Part of a small language model's weights: tied embeddings.
Each number is 500 + 40 x the weight over its row's rms, rounded and kept within 0 to 999. Layers, rows and columns count from 0. Numbers have three digits each. The size before them is the row's rms in percent of the matrix's.

# up: layer 2 MLP up, 1152x384, rms 0.101, rows 1121-1151, columns 192-255
# down: layer 2 MLP down (transposed), 1152x384, rms 0.0914, rows 1121-1151, columns 192-255
# gate: layer 2 MLP gate, 1152x384, rms 0.0966, rows 1122-1151, columns 192-255
up1121 097:502558504400530548472486464520583452465503452529448510511528524502477427462521536520512475514493485491481476445514540511421475505503442478467443497513432487495448464512516527493494530495510513
down1121 102:537441505482582522462543508551513478466459486474439475505483469462521583491482472526532590459511499423567522521479484474480602501518564533433489482470451523448501487483502500511510441515546412
gate1122 105:471492443508491502495426509520511529472479555563456522507478542499495493524512498462465470480496520492555541476447458497431426576495548533417517476572464511456463453520489578539571548400444479
up1122 105:545513398461554538439480471477429551548511513497535488539550469505481548460494556500497444487441494485520516532502465495567467480493449482495474458514482531407483514598458532508514479481484487
down1122 106:492421513462543473435443550519461509460520578527433481515489436480438521540431482478452488500435507460520479478507492414477546524581496443585524485522490531507497501486415536541493535523576427
gate1123 100:554483446554458533523548493505628461514514529522464569447527446490539441509460480450458463505490487515475573546551511510545562538503488558472471520525496518389524483517477464476532432397506441
up1123 102:545488501508492510491493539483512490571524484426519499476493517517456528483494521470501455522448520458460543541487507516406506466516501436487465462474542544547464521575539508465525435508508505
down1123 103:534482500522543485460498487476491521502483614471479463465550466516562509467535539475474535498471535496491548525506473461503502491503486453560489470523548521545512473455495437465441468509549542
gate1124 101:491475449462520533474581528499473484507509474503567498512486476458514506526486455481515518607458502554477480538560460493435581487420582492565519533500476487445501512493500545409519471470533533
up1124 103:548612535538505528466411447516502496534440459500460523462483505506534575496539465478451505553470472453537472476467521477481454497503457503451513493554526543529529505533437483437461483525524554
down1124 095:507452484450475487470614416482510501471541447476534507470584474480433446561473462512514525394470541467503519573516521530518558422467493509499469506493436427498475535480564509549483557539519557
gate1125 100:514527473502478514472494515484548496503533462508499521445503482504498505524595555508549542521580483482505554527505490514483571451506506552472517493456525468501494529419439534531534518483515491
up1125 107:464451473507538507514502455467547439518518504565532428498546516556470481414494476521491477474535488503484468522507438525433482495514529470463519389474512494492525476521483418568531583525510577
down1125 101:450534519458530542471553527580450534537498527511468474473462497466505577433489501560482537404460466618456547504495546474567542510461492494523475565531444484420500479468462616454462557416549479
gate1126 097:465514478453481467424513555544470556476561526562469477517535529475470486477542607571566543542522475557522557512474530570575557535535608478502591463506421550534437506526468517548471508490532523
up1126 095:513549521575502519537508483520462473494467477424480503499534451528492470453477422452505475557491470530574457529513393483443481503491513425451517604420489531505538393455530497514477549469547503
down1126 101:576540456459428473534533466494471541457521506520528558434425559516536562576500563516459525498518474484542490555539509575536479492521506497434495513579516443502519515486442464493409537483481545
gate1127 095:478524536557507500542499433454580444536467457521441483497484417473442523509565459507464513543516524513482518485562581449435531527460482529558520505522451483563501538466485579478495487527533548
up1127 095:472529452501396475514583556518549489508481604496517524482515482559515541538519468499508537498497477485502524501475435493555476503475574518536494461456518467516507510495496511476467476441458450
down1127 103:481491458555475507525535488463570521597517451552473479501538423518531584475572509551529514499481540545492527468489572550508502528497504597468474447555446429493473513562458442509564523439464500
gate1128 093:532435517491490526527457482525513479526562498528507528431541506517532495462490454532533606488543525475488512513474392520539486482489559531524488442543488563511487532446439465488543393487515573
up1128 095:531458483547497488513434498447492467491518456545511556506486499531549439539457473491528557462551533555489522469469467489494423492484519546452480467544438492528461528443478454483494480523543598
down1128 105:521509488502456514461458501490485534445491502519526485497420486536532527558469465513532483578546564562520501540485461463476537540464613504522465539564483496442502445494574492453486547485533486
gate1129 097:535579498485455441513551549427502509529457505515523458572500502509543534440524569497457491541535473453496503394510528529533482521453502542548486521412534482532542502504477488464512527501493555
up1129 097:499513504539603422530508484551586470505446448451463562527475498536453473476538609543461489451504483424527476497497491563506542552487466507543507522527485505478493505494500520602520537491481491
down1129 104:472505407521538597465449541464502450505483428477502501515448462443509487564479481529559511491439572558483496556528458521550405460513507523523554500515475477546466495492542567502477506522517477
gate1130 101:464519504421497528461506494514471467437447593563496559513479447511494511508480504547471540503551511478539485482560449482449478463469528469507495470497476383455534505606548514514465515499422537
up1130 100:540559503475558484438531478511535449511503542546493461539467482530498568470526463504521514444549534489469568508519525492441524397506531554448444547565516512466537465497549558580488476508469465
down1130 100:547511477545475419500448449544465501534502536495566483448513514499452529516493522500500522514428494484512481457507522453578451525502480432507574469521527422488510535512492493506497501426489471
gate1131 102:528524498575544497541526472461528500566489479514467486520464550492467523493485529459391517559559516462480485498546542517396504499507482565493531559512510496490528500488541462497526500443532468
up1131 101:568428549498513452459539557509442510528509481426571505456572480476560538470497506477544496444463478522519550537418472507502474439446533552466455429455460560515500474506456522518498501414468534
down1131 099:406439497543498464493541564524527549552548534477492600542434527547511515411489475495499563476487419562487514481522515574499491481500522518432525507472568495427551491453502523473566505518495507
gate1132 103:469545528505504517595490526499514458489478440499443551519507478499567532525418551508462507515493521485497518426450511503526517533578503480417533449444516583508548468551556506542472502569508557
up1132 103:473423473460618513484540496515498488444470538466535503508505471480579570522464512510562511509517452498537484518442502461470501556492432511488525550534577473485493560535518551486469495513524488
down1132 100:469575525501470551486519457494441464503531449527440525560541518506535497529524445468458509456495602454523485483506525495537489474471561550452529517495453550461465464529572495582468526557520520
gate1133 100:514539574511492507498467559415505485518454451509472491464509440527426474512535544479461483480504533475445476441499447416472497572532445495512474466454522452428455576500485505477488523505510580
up1133 099:455482541540425476507558447465507513559454490533472539490523553525508499447473506517483489486523440459603513515500467614581510467426456430523450465528487491517534487526495549454496526488526499
down1133 101:530535499549469466541516610465496472474467451524503503544566509471445501522476520534563510498535487426455511570558514467466467498474480578479548488479491495493524523448413509419526477488493532
gate1134 103:506411524488531527418521469476536492486579513549497453460529427542528538488520488496474522465490536483490465426450466487521503503405507504517501514517514468577506543514495462484499531511540469
up1134 105:511481474495501532507490539547471463502586499547473537502521517487425504516462556475455463453465536448522543528502502520485432495549579519569559544560524479510517528492488455603505506487486523
down1134 095:540521533545528486495499442479517534537501473558434468595534527605490454460490486555501505572516561544447492471454437513548486549459490479550467518447469460481468505510530551461527462576406498
gate1135 096:445480487484499455509539538504539494496517462432474489592417562553487551567547540460495470547411459527534470545492470474488501483506498539529503539519520409569476578515480504523509494528527498
up1135 106:530466525527534431517488543497477448531450560457475498495516507572553504516487526514529466500558470477506492434472471492448522523488472509507570469529496568454523542513553480519558484447502522
down1135 111:464448434501543484479547499594433464476494624575482568514494494492515536506553511515516512553505466465446507498485474463471537482455486477497498397463507533447481531454460525491427488510477453
gate1136 096:506456503509549485525519513535507486524485517457503419524476514481446448455479547555470569501509461456510462517504533472470518440519456503538559564507502523465509481452550480474495421541436538
up1136 097:516488519509527486402474542511525566476528480547416557461472559522569551515455489523514510536569532499460441566581473519475543443544514513433498538468513542486500574576504577507529481462522481
down1136 090:452581600455523511518483501525472428527474536481609559494494477461494463449534501437555496479434522520514596491498521527551519518457468482477547453550461486521492446465495432561475521466505476
gate1137 108:541378502493540536483482406427565475457450512501526476597525559448486503370501455395476552460534493455431506501533479530470490475527514514454480475461517486586576528465432505531609462452518507
up1137 102:534527499465556480558461486526516530474496466514477528441488524407525548522535605503514589481424501439474502510428496501427480556513453544529517574408526445418526429452464492568505553489529558
down1137 104:561521454476508529443510449518476491475495553477528478497470499473489452551460464520510491497491505536417474554439434484560496530513529454551526489462475516473502488502544588524532477567473531
gate1138 100:502417529469464530546490473484429499499521476492483497417566507463512470526477541499440528572603490485520535476509491508528554444434460568525499496443601480515518468485454584419473536571469494
up1138 104:494504556484460537457482517552537420500516474491420482469508471505511510488539513510522472515517486494501500556516468475473532494440500562548482491510466438491577486437501495539514553517498437
down1138 105:478445478480503480487562521410528504489503517611501466496500517466457455496449492483512458535446603460471532450536452538515551523521513435526435517546547580508578410489560505459458439519506504
gate1139 097:546496532505443577489479553510407482472504527540467521506528461542499495492467555458444475504515544511479501524494472468552573524588515501482459483505517517483537468472467532514473479568528563
up1139 094:520449485490511546451523539502493503500523572441562493477508430516494440477514495438445524532478613587484542515480513545497547527456506501475419507420501458491489549538498496547476455568511484
down1139 101:529539480516502543508494500457502486494458499516424455507475496448480505512515521515508497482501509515518574525499531476469460484515461560489508483525626391523484489499567467499510451528538518
gate1140 107:486544469554474443439442554488466470548506530554523487478552504555471457526534498506534494517496473555504505475495529552539467560477477446529564480463508574496471447440497455484501459522459463
up1140 101:512466469511490514483552486499518488527522477499515437480516461501533467407498542468468576447543534457466565519478493460466441517414549517503494458499390511527459505484521557546527460527527514
down1140 103:455479425486490431524514527485492465487471543491491494545463575529469517513537475509509473416467537553577464499441541568477486494525526510444468443486510608491514488510551520542504506615532562
gate1141 094:494564533511486631535474506447447485513440569510472471495525488477474489458485387476501580484474425480541444545472548500529476460491564493477467502468492543517598434527491512544516444558507593
up1141 091:458469555544441446411561452475476580470456468493489534501487506452497459537531532500480500470579522502481458464515489479518516458507549479504527485551493515518408450517524568470456520474457488
down1141 095:419530481510578544524523559485511478485457548477562482449505507516442497562514576540536527469529364486509545495495540580469487482504512548530569484529465481518505460553522585520440510477555526
gate1142 098:486457442490519494505444467502554437512519541538511456495488379473456442507507495548502521460520450488551472500465489514490506443494482513503488500490511504590484507491457484538452568528418493
up1142 090:509464490551393483494499459455610459582494491474521440490561477551508517471491548500468460489462440429526493443487496462477469595577474513480472550497555487578503449471501551540508530542513502
down1142 079:502502508475562531447519609532461577367476443563520553529463528450567549463531490498469438496495542537452560518477508484508541487470464483546569543474467428426501509544524516462538521489488491
gate1143 100:507503514468478597529479496530567486514531473501468520500554451506433483469527478526432611585399468477469486582502455480448517463528550486471509525471509502447542468495490475488557502504474489
up1143 103:518580506529492375456503494443508502533547453450509494430498502566544519427572533458523575508487542523473388504518552550546462519458447530505492567495500458465481533487446579530545430479496544
down1143 101:436543516481520491461533548483468560472513563504526566509474546488524516529443465497470533507465535483488478426555565488474561455494547517567538533520501459481418552525533562503501554558524494
gate1144 100:481550510491499389504514505501492479434527458457542513490511437446507475491533475501607624471508522504527540476532529505489508463503481542557556558462458514547494483451472511445518512517453490
up1144 089:544541465511506529513519502545517513506498475423510471460442454469496461502430495526494523514461563361536506526566509523487536560493582529515422494514476524555555527521507527444541476539510496
down1144 100:473467490530530557542463481486533499495503448578527492470453479564482522493447503472433433490476542540483487516519553393493514511535523507531507505451527564462463487497552503516483492530477520
gate1145 095:461523484449490572478448468507555453521507517443518581494496487483540557488511539537565487498411460538486494467499510521451493536527490432513519542565489464523480475442518462461477494531453520
up1145 097:467514467457483538473512499503526395414558506502454551522443536430450541484512507552564483484394411548454440544460488490414526493495496477471560485549489442530496461486538480479488437473510518
down1145 092:483476481534490539496449532476466498524464469470535467502508525514487532496485561479446499465510558441517486497501522505425548442491532544563440438431532485483447551480490527487445557560487443
gate1146 099:492506515497508505507579485496512507468465468501522470472438535508420558461461504497514496494513410443439465484541503563481535453537475531527534556470457517498523484469530451512425465508496478
up1146 103:508510514507570507477486524500560571452521534503508532575464436567524470557537525529497525575470482584453546523535569463524556573434499494498578574487477493483560486523422544560549471485610445
down1146 105:398539476503511520502543556472490451526467492530456492549549470512527539475506465518472432454522508457580455502520506473517514486554470540532503509490505498438514496496546565536510532558548494
gate1147 102:540479499522510578525465463461502545469540504407508429523567450519471507402460605516464515484402462541584521497495460486505552446457476520574485527476459451539559511476566542489424555450527451
up1147 097:498508591498440510519514517560517480550458552543517550537497453483403495480453469538488466486504477469451440520547487528469468571490543505574483533516582555429492474514460450516552501508416454
down1147 101:518452484502579448496536525523472543486537468453548512493564478511501508552508524510461512498446473474606480476482521475488537497525565463596486530492467480560506458511494513515454524501595473
gate1148 100:504465531476461482435559483440553491537374473510449596547520518546492517428471531539459500579542508558623557466514562461580504554530486456498498488458475477551471470458550451486488489451508514
up1148 104:526511506508458524486452543495535486515499476536512496449483495592469469519529504475502603494473570488566497438449544473446445599421486478425497528502439470512524529542562457477557571446530526
down1148 107:513477498567581529467495446508481479519481595514457520568467528526449488439425497531436518469506525504472548519508566453465461449520574473519486601422524436543453505489533508495501534478474489
gate1149 100:493497415504554462545462556603485463542477511538494544541536531578445534485451458486454497458546498581455506512510499506556509478513518488498489480561558492502577525520485415517541438509541539
up1149 100:517561418590485469612487549493569523479531505495493486538450531455426511482448496436536512507543445428451532488466529514490544545485451533562573524556450540556407467450500591508480516470542561
down1149 107:458508522508520459471515443488504502495525512507560489534429478515535526499475484460523470467508487477456457451543499439523532565473517453459551548471497424485491480438525543502527467482528455
gate1150 097:444429543454504494540486439511475484562480544510514478494527512400544449550470501489518492486470482468548528539423502570526404462532448520458496455524497519450451515514498526498494502437556520
up1150 101:586435441483467487494526430537511525478538529351499574477505466489509526492452503548470587517531511460522530582460512473511466493523404475473481485504483510490484403450500440503500503473440478
down1150 091:463486509471504485553524522464550484525546513531574496480531539537541528506508491518497490451491528467531437418497545474465518570556461517494522515432535507493555514525526542414502544552550519
gate1151 092:398414475498467577508445435496535540420555486553482615535482520527485492511505513555489584504510436478507496474500503495525495483563488471488417546466519479544456473487535486543562456447491451
up1151 094:470483479534471368486458492444422447488484539423543507450546457533515522490533490496476479511512570465539463486445532500437492529534474488545488483476473572514514518459478487501511494496487534
down1151 094:485556532497514584511444445488493513508578527495502576539545489504484523575501522521446495459473459483520520472561562497569485497419445462443464514523463467516502521543510477553491555516485458